{"n_layer": 11, "d_model": 512, "n_head": 4, "n_kv_head": 2, "head_dim": 64, "d_mlp": 1024, "vocab_size": 19947, "activation": "swiglu", "norm": "rmsnorm", "norm_place": "pre", "norm_eps": 1e-05, "positions": "rope", "rope_base": 10000.0, "rope_fraction": 1.0, "qk_norm": false, "attn_scale": 0.125, "bias": "none", "tie_embeddings": false, "parallel_block": false, "init": "uniform", "init_std_qkv": 0.0185, "init_std_o": 0.0, "init_std_up": 0.0185, "init_std_down": 0.0, "init_mimetic": 0.5, "optimizer": "adamw", "lr": 0.000836, "lr_mult_o": 1.49, "beta1": 0.95, "beta2": 0.95, "lr_head": 0.00402, "grad_clip": 0.5, "warmup_steps": 597, "schedule": "wsd", "decay_fraction": 0.912, "decay_shape": "linear", "final_lr_fraction": 0.0, "batch_tokens": 65536, "seq_len": 2048, "doc_mask": true, "z_loss": 1e-05, "train_tokens": 346200000, "steps": 5283, "dataset": "wikipedia_en"}
Each number is 128 + 32 x the weight over the matrix's rms, rounded and kept within 0 to 255. Layers, rows and columns count from 0. Numbers have three digits each.

# layer 5 MLP down, 512x1024, rms 0.0201, rows 419-469, columns 256-383
135139150105160157118126196131188157132134111166155121142163115191119151125122121100170157082083101140138101100130171180142154093168167139121140128121067123132129152157126127136123119214154145163171155143120116125176116165122115130088092068098147069108128176151105122087127157158094096152104149129194224133115109118150089156176137117146088085073170133105120129146178113190098147111152
121090123088146149168161133186170040119123130160095111167136138078114158130126138144150175155113098174109168171171185099093092178144152160153141113167155130153119180153070120131066174160108098127135096121165170143091118138157103140102114130154129110145087223155060175088150109163158091092067165149109160193135147109126122099120180059175098139082119132131146103157120063154137183177130
084160110110058139077164127139129162185155115146050188066162057104069123158120131178174126125122113117079095112220130179153123134154108100149103128139127095094113157141130083112155093144145107095077091167065118091151117111181112151103161160139109104122145213160114180103099139125146082170099191149076190186139135123157135204153135144111091109096109105052170159196144138173143114153171
102083146101118137149122175073112107119127074171211146163161134127175149174080091025090109116139106097167152134153190176149149169134145035147245126144159151104103151139100093154085201158087158090127156124146086171155086112083144155080120144085181098142126113136151145104082081127082141123154096110124127141109089149124144198130115100140162180136099095157125076128162135130086177146131
180091101102175100146129117119108102133117152140063125149100164158129118116136129114114114115196102169129089168088167129136153103117117112115145109145136161138124117154131072150084216145113122125106115138112155138198137145169095142078096096124154079137125147145183167153132111161102126108141170137150155148112126174135193200083100128104155151117097117089161182096188107105101113168128
135167139098092097126154112129139120158135096094087129113129086099119122127218103106113051125097116123028167147169126094186118126185148141143128142095105088118147112122109182153159123134060096128094098164138059115134146169132132137147150099075143084102095109088125121135104162122154120119071130143148115114117152147128098139083099128201167088120144082157100115184125125135153139116122
070128124143210136120101150109132162167106073099159139142081131095140128163137174130133120116134158118149150124169119129152156164171179121137108100117165114100129174143136096079112147108155150143098103114144136149097148146138123169150088129141094138147107076082125173115102190158150179080081095071094110113144159146149128113099134105116076109124137144167097175106140091114148080149129
068107112104143107102105076124109108086177109113160132149125123121116134090151123172188163146126122116165133171088153129133121111127104101145096132182151148122153166126119106114133148168114138107136130150182094149176179159058088131066169096151127146095205099168087092134122205148179152081095205148135107087134058179137078212143123108148133126154079108095128074088157098131129191114197
172127130206068082093106099134144123173058098089175145096096152138161123124153086181140139204172166123099186139105133149198123168113123220158093113141182141092133151129109108104135121141095174190095112183047094117112133162152087155120078144068128159104108176091197132113183132037131155128178073122127104129122114125137117136137103120081167103207113121141144038124151120133101108127148
126150078106149122161108116118141151128165096164135147138097124123168123151095098128113120185120142094095172152141138121117153119129151141174113120152083116110130142090105147142156104150140166094077116146132130169159115129182093126172133169180119143108157065177056133114127175170130088103152134109147113124105149161159080132084098126127101121121096137069037163124123196120114149134144
098178126210104141121092130088145140093130093165218183128073110091138146154137096092098138165126170125135156166104163111136151141113139131148189151167129148116118093170199126134156117123189123084126081145149104154139092158097168088105118100117136104063092150118164043081072155134108135182126137133071113057085111114098087153099204141155118131138130151156159125175168108105148106129129
147137127108187181180094196132127149147132174146101128124099154136144104109108135150168107222096171160085105129080129136110117135108134079103128115128092145148139118154135107082184090153137139036133138157173154137189168139143065155045116092143118066124162137190139065133136167110135110124093085161127106147137114147085143122203236133236140092146118143195044130126081104123094167098135
188142168124137149108130054132084181089080140163106120097153098104128093104088170105105025089170075175089201094086117096142183126096146135162151112152099173126128105161106124083166150158107145143122162152135076096137150122143129132117102114156160123133111162178086100158145135140064165083131126124125161156119118165128154121152116129112152125179106123179084162158116065115119133144114
088112114125199095134102063164097100188123083155116140148109074156141114149172170136142092104128134149150131127146176089088154141089164129125150065114117121116104102083153111124043102085154107166106106111086179106112149147113145143131067144142153136050132144088102120164065172118121060129098114120082179118133155119159154120115153166134145126114146139177148117095132138115148141123146
087155155123155128183199158161201144175137078163141149102083109089121139105180157112160136117152139167153151146142141159145178160146128096108150111146110052140116091136109092087129107173131103104181084175170121121137155111115126147165172155130046116171143100134087187134197112147110191095143129127101097148153148110149155104169089091150150115103124178022110116122156128158132126105111
142166112089143097138170129136112139152140218111253133102108155155108102118150127090157096065143153188140100156113089142122121114089126102075113108145119171186101187158138113072129125095201127125128116068123107117144142099174116121124123147146106110169091106103124139147080129185060107137121174117157134131144077114084152113189075128119151122165087110157112110125129179155124111148099
194165165131146084114106083116217109155151133149189071155150061167101133142121125101124109102096081144149105078146127144183111170114069124136109138107124202170120126113146081195161127149138098053133153181151171095146145107111151122068137140097194131144112123114162135173146121148096134106117180134113109131144118136118126164103102134123134140128154171198116107114088137138136109112136
106084117113114090104161113172097116077093123105148176117141157099118125082104127111139125168100087112108139115105171120164080101183153134155163099094049139125161088197107170094207131154089161118100158121133072114124095100167172099147110168139182197111134159127131190108144177146130182106162142168058134217083081123155082084111098105112152131045107134074132151110143154124168169117118
145117167090184152127126139110151127105150099098138143157125144098130129069174133135167170111118128102111120159136155075137145124131158099088135120145121118097158115123085080137135145169103118105124161117133137147127124088162106143128103198177080108093118156194065126176149141134175146124158164175155057111117163152101131099098136138135111112153170162167154124120086147155090174187174
059082122164104159148179126121110105131134096130182189161160136103149130152140126128147120078102127167144082151119086178156135104124094180137156137118139081158194114151147170120114128135151147153104157107162155070126108138141180148100072148114102121162164156106052127129119215091112078141120168190184191165134126158150122087138124085121136166088116170138188149139080130147119126103109
144178160149144141106111155119167098137048088160124104124172149185082173114138128122102111104156120078100092173140114122123105120137115127118150173205115102165105221116117094191164208103135178153158104152113089119116157135084164145151093104152154094102092138099082139135126132131158130117117141105140118079153127106101145171152090111104102136181099154149091129121148087171081127151108
140112144138171072137095086165110151126158154137147134078117096123092118124198135097100134130167094168109138168062106149105180152096090091095212126134125108151080101196099157113144159106093116081096088136181155131083146156141132121122106152137086114133132137189155093139112144165151153076088046088113125124145116148161146093115079131140184010146085166196132107072084165189073141038107
137139074095172096129118138122099101155160161118112163222127120079138086128116124096139176154198096163105136103147122125114117133138086116112140113148146103103171161170085129048136090117120075117143164127090119055136168112113144113159122209131164176136126157138163119127106150144163140119153102143154117203198172151088106136118084132150139115118130175060081136153209100122162159145110
146115155121134127130154112180101179103199143132084122115138077077128133146174114155112142119161146105103098133111204134156102048135077126096076136141161162094078104112108119107093119143117108116110122110172141133145153169093147129113081159163129060150126119157165121153093137127170155202153152148112105160193111091136079133067168116150097121147092120150117122088138129094162121118090
109109148132153113169087161113202103172121132138193148122184156157123145132092134122136102113163135117204145105160154183095133116085138144136097140100105114088137125120116149123123105157133165152129141115100171125135092152111199129132128132091175140160180138152123183153119121140177188098123094084147130093162151129128148144165063141109193081174092178104147124122182140111116124109082
181160136094109115150061106116122161142136056095159100196150107098110123116110140149109113131125147123133117156172131120098180145078102099149115113186143131084108164100106182134124110119134118188123198218100080117140130136146079136128183126178114134120139148142121136164073100127143092099113154068099123123157139091160084119141153102165082119215131135090177157084166164116149131126115
128137089114145084144108093093088139103139076129147094109131134131166060140151152154139135173128150127170146195137120120081192100129162105088156040178117147117135106109122153159163173110133130156113097162097151159128140117125074167115159170154087111158138124115160118138065166123120148126163166133071134121143153144182094113095121181131124140116135156168133156164176127132187111106107
113146102104164170098184060084111127079129121140108157085083137134144063087119127128102120154077162154079110131179166080174179127108149178133091089085073152060164178141145170128190109178117095137116134142113104167163171148116124095113066142118124122115125106138094134128185122131135110171106170089119124134136139108115113133149175154114111110167096086133096127175098133072133095135148
240130165181119112037101077100140200160138124138143104167213126100133072059121124163057065138174147099164129234036144127161083038137073196088136171144203235188154096187166116214046125140122174161154183139114165138085109129148092123126155162133181010157090114122198004159160155099142065181168149102176169093061126166096154177097201111082083140113083159218218108179167107137086152136133
146079169135094166148094129103095184231089088155147110091112087086111125108109119132166121131171181114085138127126165143117147097098101135139147087078106120129131067069109141162162133132178139097140116182078118106088162106065189139130101136130160143158147198134163124132100062143161169179170088114089131093158148145166152132136072188062070127157154135149146102103153157107167117095150
164075087162158141103142113122155173167115115126106130123116161125018158174125141090118060064119125116113129110099139114102158157170138074129075166150140164171137176106098084164143093176083149146099138130127105170120107120100102114127160133187131121137119141145094132145151135161186127130134164066090111157119142150118151180183091150098147112140101089167064132144139123119135049137139
069072075085155073103152083163114090132128088189116071114104094116127152090151127092096116121135177118165155143093166179152082143099132071122136152191135061114040120171133139151146111170204078093131111187172130169118146146180172066098129175138142088154118110098094136145182128168099124104093132104088099065115179210145127110101084148111120114155111121123137086129135130148097140123174
091137135161095160085071131129109159100148151159163125110127113133125095088145137130128131161100167116172141109175155172124152134109132157125106107095107092186122157096067118159109155137166118085105116119155149113141117121094103200186116113115132158150117123124078123126171087078155119147093122104120151166129096140165129109168128150124152115106175131115119138193085144124162128156169
106101135135080138181111134181115110088096118130115130109192065176125133157161142149109106140210152174110111144192131152146202119127131126123137185147194143138139151106162157155162098129142145119139132120096130088168116129075124154150129139125126125111114162119161105146155094054168120131177096111141094144139161156089119125126060117103086111149074134164190128104166088140070130157033
078058152105155146095101160131175081085092070083097140122071143158104140193110148103117125122142243135151161113120081141094147173146150104112134130085118126088084118107070134152126118154113154142109132144145193107171136160109132179120140124119070142078116148038111119102145137104181094140116058178101073115045111135142106086107146101054156072167152049103165158084065134172152120129183
075126165125112164127115117122135124152121145112088142159154099083173141132152086085108105158101150081080165113125111127102075114153083139129149157079131111215108130100072149086126136109165141098116095067148098132209162098123151149112071113174135079105091103129125181135196173126206178156107133121180111180157117096122152134171117146131154106105145158099050128175109177122128121113119
130105118144141201101126132143060184153163113084059151143100194114108103018173168102121136105176097105130136130137115140110085089160109131108125100104136079128146197139088131125144115042204106106130132144170106126144109069166138063126227116153151159181090090134170157143125096144075123198159153111135141102145135131109142158100191118144106177134114147115103103113071159076149150096096
188127148066073161144179107134092093119091078221095166129164089131163117091094147171165107178160112216133135099145113059119141118124132145102072129121154149107118130124143179110112136156098138150163099119063100147090122123155198109178115141172059089109087102094091103207154092154174175168100183106141156148142128105113160152132137102103128106112097132131181165130120034151169127151113
106179134116082129135076063103127159202096105078187132095066116145117118109148111124093163198091133121142123078087102208163155121129172103124152158187107109139114136116188172119126129135134104151096074164100075156166102108155166092187205078138128127145139087189146155140102102073141106124077103109102104159123147190167139152111150139079149132160071101078101124138143069090104149157095
103111172092111094147110139132161087122135077146124150122173134117084194080125130116060112068134118157115093151130109184126114074091134122117170134113155118155148109143123154110071159145161124132133180091185083116095086171137116098120075113178119148119064131195188201139100146156096082135167143091122155088158105159163164141118101135128129125184119140114138109155197114156125191182161
188108098111111148116095133124122123181109146145128086150156124167107143130142112111160099080153051108142148199122155123153126061108144162189174126074122219137124140113093102073097093139110078131130133137141106065139108162122120149041138118077135162173120099089071103125131136129090140089111099125201160115156138155144144086191121082166078066098160128099129121097192129084120120060167
155118188147112105152111131109132127107140156116113173138151096087116096148109102121157079094128154135157107179122142142130128104136133145151142088115106122158101096129120127092130148185092068076220086048124091085138155138139106133131137126174122056120151109167180107113160077147141139148068133164155142135128129145052120152176098103141135152116115113183067149139150119137118115112113
111131119158108117203090124142130142110103144143138146107136095172103134121117116159087123130125177114111094125099166101123144139105142090089177157146175127159095159114150129145053085095118141110096121203110078120115121145120105133113161153120106134094102085175079137150142072134085138117134116085131114109168146081080157141088137112146091118151113111143126171098157186151126121097119
157114164081131122105109182086150127201069143112115106179191129208076154134151116079156168114095115116105132191117129140063088167147127130121221148157117092131117123159119075142112135144131119083197113176101107097066156109082103131087148081159119123139110123139191102114193176163182123104080127160181177126123098133148123169140044100124158173124177120146175113112132085139144192089133
103117119133111153124113111158087117165138156172106129129145071135153118151172130128124121108128139146146141127110124137147130142124187123112142091091163130116137102128187157078177148127135052083108085018204130081086137157134129139110172136127101134102154107135154143135076057113129176214141153170129124103105088103103151142042123133126091147126090146220134099160062197159167090141113
160168197193157140136135130118146106144126166132131131145120076085112147089141136073118106133151093067101160099126131128113145110129120157132145087104167250139125096138123082164140203145083184144140192131173127124178081131071199117129119080159082052037140160137162140139135148195147146102133112156153135147163124126125112187070091105149135179167110151146080130084113145123107103204106
140086133124093149140111162114095169198118125112146110157095127102093162174114142110158159135101116139108121089124057082107112183145120062119132131142117085022153097134092163154072155109147114153097129066152207110088134155171132121132125150138108133107132116131080121157068164145147144156126125141133107160238112145121179082182142108182147129134079108153081139116133158112149190121085
159089148142159130152169178143134151124074131160103079106168173086081123087134153115188113134114137117126123170100153112132146084130096082151076144163140180119148110159137139134047089141157084177097078122161154090130152138153088201105152150145097111115131088100084065096168132122127087129043170151135185131137137145102084078080179120110068061130104081180160184121090166120135107132126
152078123118117139083135150078179120142134161150185125109077102150121117125153121106163054159145073093109133136108172096100124100141143112149189158139119138140159125116142123075095089111134119111143123148185158148117119186112112174096131104119105132202152120098158123138134170166120103162052123144154198021074131164069104150061067109116147156154136112139100107143131153191113092124112
168087113122151144093157085135104102135143142103195099157099135077128124100153135112097157169117129087079102095097142105142133161125135134103095110126110107094063076159142153108139125126164068224098169113021144143089102154096139114140134099176142121119122137124144132172155132136147133081166109098116140160151145209198115135159170145058123110143134135090105095125125122110125129048128
146100113137136127136156191150099148161162074123126153187152073140095071141095178130115144131153172179159124120192118089149092099126202087123133103160103155101080158133107122130090120144070092123120138156132120122123132119144117167136125107084106129101112095123129103172083182171119110125122139136135156134127162084108070112208097086160137147094217166102115169096147126157128195075122